{"n_head": 2, "rope_base": 10000.0, "qk_norm": false, "init": "uniform", "init_std_qkv": 0.0218, "optimizer": "muon", "lr": 0.00758, "final_lr_fraction": 0.0, "batch_tokens": 16384, "train_tokens": 85050000, "steps": 5192}
Each number is 128 + 24 x the weight over its row's rms, rounded and kept within 0 to 255. Layers, rows and columns count from 0. The size above them is the row's rms in percent of the matrix's.

# layer 5 attention value, 128x96, rms 0.156, rows 5-21, columns 0-95
size [ 91 115 117 105  97  82  99 114 103  98  95 104 105 101 115 117 107]
[[154 118 134 113 109 124 125 129 125 115 153 126 110 119 133 134 132  92 112 102  96 131 145 141 141 152 128 127 126 205  99 158  93 152 100 121 125 172  94 174 164 120 145  94 138 126 130 142 161 130  90 132 134 144 116 122 106 143 172 107 115 153 167 106 156 135 151  99 135 118 122  79 108 153  90  88  97 130 107 109  77 116 126 118 164 126 122 142 127 130 158 176 154 158  98 132]
 [ 76 121 125 120  64 123 142 127 129  96 133 129  89 135 140 145 111 139 132 111 173 136 101 137 120  64 105 121 130 135 162 134 133 134 176 178 134 110 134 121 107 138 129  96 143 117 121 132 117 147 140 123 148 176 120 173 141 123 134 106 150 129 110 154  97 188  86 125 129  78 132 107 132 107  98 118 132 136 155 135 161 123 168 128  87 147 125 125 107 101 104 148 157 142 157 139]
 [163 121 128 126 139 118  88  95 171 116 111 173 118 109 106 116 124  99  97  95 112 121 117  94 129 100 109 138 130 126 185 118 136 153 144 123 134 165 136 149 101 141 136 129 118 135 163 119 164 138 110 117 156 126 124 166 167 105 124 125 107 136 101  83 176 136 141 172 145  86  93 130 177  90 142 110 110 163 125 144 144 161 117 132 122 146 105 120 132 105 175 115 125  98  96 102]
 [129 120 119 125 171 114 134 118 183 136 102 140 123 120 100 132 155 157 126 104 130  84 120 105  92 124 192 111 108 115 157 140 144 127 181 128 117 144 154 128 135  75 117 145 140 122 153 120 109 145 131 111 131 121 127 138 127 123 112 112 143 151  65  84 159 129 105 156 160 101 127  92 141 131 114 153  91 104 157 105 126 169 119 127 133 117 120 104 116 111 138 165 194 112 109 152]
 [157 117 133 144 123 164 114 139 131 106 138 141 144 132 101 105 130  85 126 141 150 179 156 162 152 185 162 142 110 127 122  80 147 119 107 152 172 125 122 116 145 147 117  91 152 126 114 140  99 109 143 112 123  98 154  80  76 168 115 102 137 126 155 107 123  93 120  85 130 156 159 157 103 141 139 100 113 108 118 165 129 139 109 106  86 144 124 111 134 132 145 159 112 130  84 141]
 [176 173 178 157  92  91 102 134 122 145 154  49 162 109 126 136  83  98 137 124 103  91 138  97 142 126 130 148 150 103 139 146 113  93 123 107  99 136 150 137 137 149 122 143 115 144 122 127 138 143 125 119 112 129 141  86 134 111 121 163 119 139  92  96 118 155 132 116 156 131 109 100 120  93 174 125 138 168  85 120 120 154 155 138 125 139 124 112 169 120 154 117 155 130 111 146]
 [105 139 120 109  98 175 144 121 107 126 128  93 153 124 166 133 163 129 108 115 129 148 163 135 145 157 115 144 151 123 134 139 132  84 146 136 106 164 153  97 118 123 129 129  91 133 122 136  99 131  94 125 156 139 131 152 108 138 127 154 122  85 138 127  54 113 121  69 117 160 160 127 144  97 141 176 153 150 156 128 152  90 121 165 113  76  96 146 102 116 122 138 150  97 121 142]
 [148 115 129 151 181 117  78  98 142 122 152 147 128 140 149 110  97  60 162 158 129 120 126 141 165 130 134 154 102 148 154 118 145 124 141 146 112 140 112 154 150  85  91  81 102 122 104 102 148 158 105 127 115 129 132  97 139 132 138 158 129  95 113 104 146 101 162 131 139 156  95 160 146 119 154 117 117 150 120 158 164 118 126 139 166 145 126 120  98 179 110 101  95 128 103 108]
 [142 153 157 127 130 132 164 105 177 147 128 143 163 110  99 128 134 148 119 148 117 160 114 158 138 157 110  62  93 111 172  87 126 114 136 119 141 124 115 132 137 113 119 138 124 113 159 134 122 142 111 129  99 114 122 112  58 154 147 162 148  68 111 148 108 113 135 121 108 180 152 166 113 140 117 130 131 121 103 147 124 149 101  90 138 120  98 128 117 155 150 142  88  90 154 115]
 [148  90  90 135 160 143 142 131 136 109 130 170 112 148 154 129 149  91 111 116 143 154 157  95 109 122  88  97 131 170 124  65 120 140 126 134 128  72 160  78 151 147 153 139 130 147 119 142 110 157 101 155 145 119 101 118  63 154 108 124 158 125 145 151 130 121 137 116 117 121 136  99 168 152 157 118 126 115 168 150 136 102 111 102 148 137 118 171 143 106 130 140  92 119 121 122]
 [136 130 105 108 138 117 112 128 119 128  85 128 166 141 123 161 155 104 141 109 123 109 138 160 107 128 155 131 165 123 146 150 146 182 169 105 148 106 115 101  97 103 108 114 151 104 167 127  93 139 140 126  80 119 154 130 146 101 121 124 112 107 110 127 125 127 103 162 133 175 163 178 115 130 145 128 134 101 119 149  84  75 150 133 108 146 109 111 128 123 139 156 203 105 152 117]
 [107 121 148 105 137  99 130 124 105  94 117 149  58 134 116 123 139 120 150 112 167 115 135 118  83 106 122 104 153 138 155  96 166 147 117 176 133 138 113 157 145 138 188  93 120  99 131 106 128 131 123 111 139 177 125  84 141 120 147 149 133 155 117 127  86 153 115 120 149 108 119 119 121 110 146 101  93 178 169 145 162  93 123 116 145 147 116 126 131 131 156 161  93 162 137 116]
 [134  89 116 153 101 116 111 146 103 148  87 181 136 137 145 142 126 142 105  75  97 118 185 113 145 179 104 132 146 147 182 159 145 118 110 148 110  67 147 101 112 140 133 116 137 172 121 136  92 125 105 140 126 140 142 158  92 125 125 145 140 123 158 151  99 146 144 157  92 115 116 171 130  99 143 152 124 140 122 118 141 112 128 106 148  90 103 129 116 134 100 138 105 122 110 158]
 [175 131 138 179 139 138 145 115 125 118 100 142 124 124  80 132 172  80 109 125  94 126 179 125 133 157 164  95 151 144 205 139 127 147 103 135 139 142 104 141 119 155 181 115 153  86 143 144  87 133  93 125 144 121 119 138 116 107 133 108 107 115 111 126  64 131 123 140 109 117 122  98  99 115  91 153 125 104 156 145 149 128 141 146 128 124 115 126 150 138 130 143 126  97 140 140]
 [162 153 141  71 158 106 131 116 104 165  96 124 158 123 106 124 159 154 102 149 105 168 124 143  79 168 120 109  99 123 103 117 163 166 116 143  98 119 123  98 119 117 123 127 199 107 132 145 107 136 185  87 146 138 147  97 133 154 104 122 139 165 139 141 148 158 112 116 148 148 123 103 114 144 103 144 135 112 137 119  94 127 100 116 104 134 151  92 137 123 108 109 150 128 136 157]
 [164 135  78 112 107 161 131 110 151 100 151 143  97 108 140 107 132 148 126 109 103 101 159  80 122 113 132 140 170 164 150 183 133 165 140 143 119 144 102 140 109 112 115  99  67 120 125 136 100 139  96  97 131 163 109 156 152 140 116 144  88 101 104 127 109 154 127 154 128 126 131 146 107 113 161 161 161 141  84 153 110 139 146 129 115 127  88 103 146 119 118 122 130 157 113 170]
 [111 134 123 103 134 107 121 143 107 136 140 111 150 126 192 114 147 121 103 106 123 137 108 112 193 141  91 133 154 140 100 166 142  79 146 110 114 157 138 150 144 120 145 169 133 163 113 132 117 119 115 165 109 150 106 102 132 124 161 147 157 156 143 118  71 136 135 127  88  76 120 119 103 122 174  91 140 133 144 152 138 144 114 121 129 109 127 145 100 152 127 141  89  66 123 133]]
# layer 5 attention output (transposed), 128x96, rms 0.358, rows 5-20, columns 0-95
size [102 110 113 102  97  76 109 119  96  99  94 103  98 105 117 113]
[[134 103 116 138 137 149 130 140 111 129 129  90 183 142  96 120 151  88 133 109 115 149 137 150 106 158 127 151 168 133 106 131 130 116 152 125 126 123 165 104 123 149 135 130 164 113  94 124 143 105 102 158 140 133 123 100 132 128 136  72  99 111 104 160 115 135 140 121 148 168 103 134 108 161  65 153  53 163  99 165 154 136 127  97 142 128 105 139 159 122 134 152 107 100 131 165]
 [132 132 124 113  74 106  93 102  98 117 154 144 121 148  95 134 168 167 177 133 138 133 134 153 169 127 130 102 112 130 153 101 149 108 110 137  98 112 165 140 136 102 156 146 160 139 120 126 133 102 114 119 114 118 136 148 162 121 194  85 122 158 121 110 104 101  76 121 115 145 118 148 122 140 126  89 145 140 154  91 106  97 132 123 165 115 155 152  85 147 135 164 124 104 150 114]
 [170 140 156 135  94 136 133 106 153  92 116 140 137 161 161 138 116 112 160 174 142 104 140 108  91 139 131 139 125 124 121 107 123 104  91 113 109 127 182 131 115 129  99 153 151 131 134  89 100 135 130 135 134 114 138 112 126 144 172 121  76 133 153  65 135 110 136 139 107  74 137 106  99 104 131 140 118 124 156 124 118 128  97 127 107 127 170 123 150 147 177 134 116 128 130 200]
 [134 165 136 145 165  89 127 113 161  99 148 156  99 105 147 138  82 146  94 170 138 118 132 159 118  77 118  79 137 145 114  85 115 113  92 107 117 113 122 174 136 118 125 130 123 120 164  99 130 138 100 149  98 130 116 108 169 170 139 120 111 174 126  96 122 127 131 116 112 119 137 146 139 140 127 136 166  75 157 157 139 127  98 109 132 130 109 129 161 166 169 150 115 111 113 145]
 [113 103 114 129 113 175  94 103 163 126 126 112 139 130  98 154 138  85 135 100 102 150 106 104 117 128 119 156 109 153 121 171  95 185 130 120 131 161 104 124 163 154 100 156 123 124 116 138 100 110 126 113 131 163 130 117  96 131 143 133 141 143 142 181 104 121 165 144 103 153 113 174 169 134 131 110  94 145 100 148 137 131 130 171  83 174 137 109 105 107  78 117 121 132 124 120]
 [117 129 167 118  88 146 119  96  87 115 107 150 114 152 138  96 124 142  96 161 176 131 110 130  77 166 156 150 131 167 130 147 104 149 152 112 124 124 127 131 105 140 129 107 119 107 137 100  51 140 140 168 107 118  70 128 126 148 153 137 148 126 114 108 176 135 140 156 170 101 137 105  90 123 147 126  91 141 136 116 123 137 133 134 149 121 165 115 151 128 140 142  95 110 135 159]
 [ 99 132  57 110 144 141 110 127 107 150 141 146 104 151 113  93 162 130 118 166 174  93 127 134 107 131 132 130 126  82 151 151 133  78 124 106 105 161 129  90 123 138 147 155 128 120 108 121  79 143 108  87 156 124 120 125 140 118 101 105 163 138 155 166 131 146 127 151 110 138 115 133 145 124 115 123 100 171 135 121 147 160 163 120 122 142 106 142  92 123 141 190 143 147 136  86]
 [134 146  97 128 136 132 106 130 163 106 119 143 109 133 128 150  96 122  91 139 124 140  92 111  85 137 110 147 155 151 105 168 159 139 118 135  91 139 122 131 101 155 113 152 102 134 119 122 135 150 165 120 151 152  91 177  80 176 113 116  92 115 133 124  92 135 159 136 128  90 150  69 152 133 168 109 123 125 100 130 134 133 148 140 123 116 158  96  93 134 161  86 128 174 141 157]
 [ 75 138 106 119 151 159 142 167 144 137 107  85 147 156 161 111 139 121 143 148  97 116  88 142 140  81 128 106  98 114 115 166  97 170 107 115 120 175 107  98 182 126 134 124 125 150 119 114 111 161 173 155 122 169 147 107 108 141  92 149 106 147 144 137 137 160 149 123 120 130 159 152 139 134 122 110 129 158 108 114 120 122 156 153 113 128  97 107  87 119  91 104 103 122 109 146]
 [120 156 123 127 123 134 146 177 141 102 136 119 120 129 103 122 149 107 140 113 132 140 144 142 137 133  79 124 119  59 161 154 118 139  46 164 138 164 111 133 136 147 129 137  91 185 145 133 126  84 130 121 134 139 174  88 117 144 150 118 130 153  97 162 106 119 122 135 127 123 119 140 128 149 141  99  81 103 102 141 126 118 136 121 122 160 126 122 138 153  70  96 164 143 138 130]
 [ 98 112 142 142 165 123 125 130 163 141 153 128  87 149 120 140  94 102 135  88 125 139 115  94 133  65 153 110 124 159  80 113 151 140 116 109 131 153 145  98 109 133 100 110 152 106 122 118  93 144 165 118 158 144 157 148 129 120 121  97 125 147 124 124 122 136 124  73 123 151 143 117 120 164 147 139 150 140  87 121 111 105 153 173 144 168 103 188 121 146 125 160 147  81 139 113]
 [111  96 174  97 115 144 137 121 102 161 146 127 139 140 110 153 110  91 174 101 134 137  99 131 120 178 118 103 170 118 159 130 133 110 164 150 123 119 181 132 112 134 124 147 125 119 127 124 141  79 123 148 115 136 107 121 103 142 127 107 132 147  92 111  79 111  80 165 100 117 141 126 120 147 140 133 182  69 136 135  98 146 147 105 138 160 158 100 106 142 161 102 146 133 144 119]
 [ 98 149  66 125 139 112 148 112 149 156 147 158 145 122  82  92 166 117 100 162 143 143 129  77 118 141 102 116 126 138 134 123 133  79 128 150 137 132 107 136 141 101 128 151 111 137 135 123  86  99 197  72 156 119 165 126 121 108 125 157 156 129 140 121 115 134 129 128 144  87 123 152  94 114 111 110 127  92 115 119 140 157 121 146 149 120 124 191 109 161 151 133 129 134 151 125]
 [113 133 137 117 169 174 133 118 162 154 178 112 155 114 136 134 144 103 167 169 110 142 114 117 116 122 124 131 153 155 138 108 132 130 115 108 117 133 101 138 150 122 108 144 135 155 146  88  86  96 119 123 145 128 138 142 131 139  98 101 141 144 145 124  76 120 112 175  93 115  83 154  86 123 111 127 101 144 122 111 137 173 126 103 109 152  80 145 131 117  96 174  78 125 177 123]
 [137  70 152 131 144 109 166 103 145 126 130 137 112  99 145 143 133 141 153 100  92 126 126 137 125  94 144 102 147 122 106 111 134 137 126  89 112 136  89 145 143 116 152  76 134 124 136 161 132 110 169 133 127 112 102 100 159 101 134 167 158 142 129 153 136 115 110 131 117 195 182 124 160 127 143 143 157  71 102 150 141  92 105 160 133 157  82 128 136 133 118 152 105 107 117 112]
 [104 129 133 114 111 117 153 142 144  99 169 137 125 134 162 136 126 105 136 133 159 120 122  92  71 141 159  94 164 165 124 119  97 130 142 110 138  98 149 121 109 109 142 132 111 111 133 110 131 111 138  68 142  85 137 164 131  87 114  78 166 154 153 134 103 120 126 147 132 119 143 133  72 124 130 136 124 145 117 156 132 141 177 114 140 133 117 115 100 120 180 158 141 104 135 192]]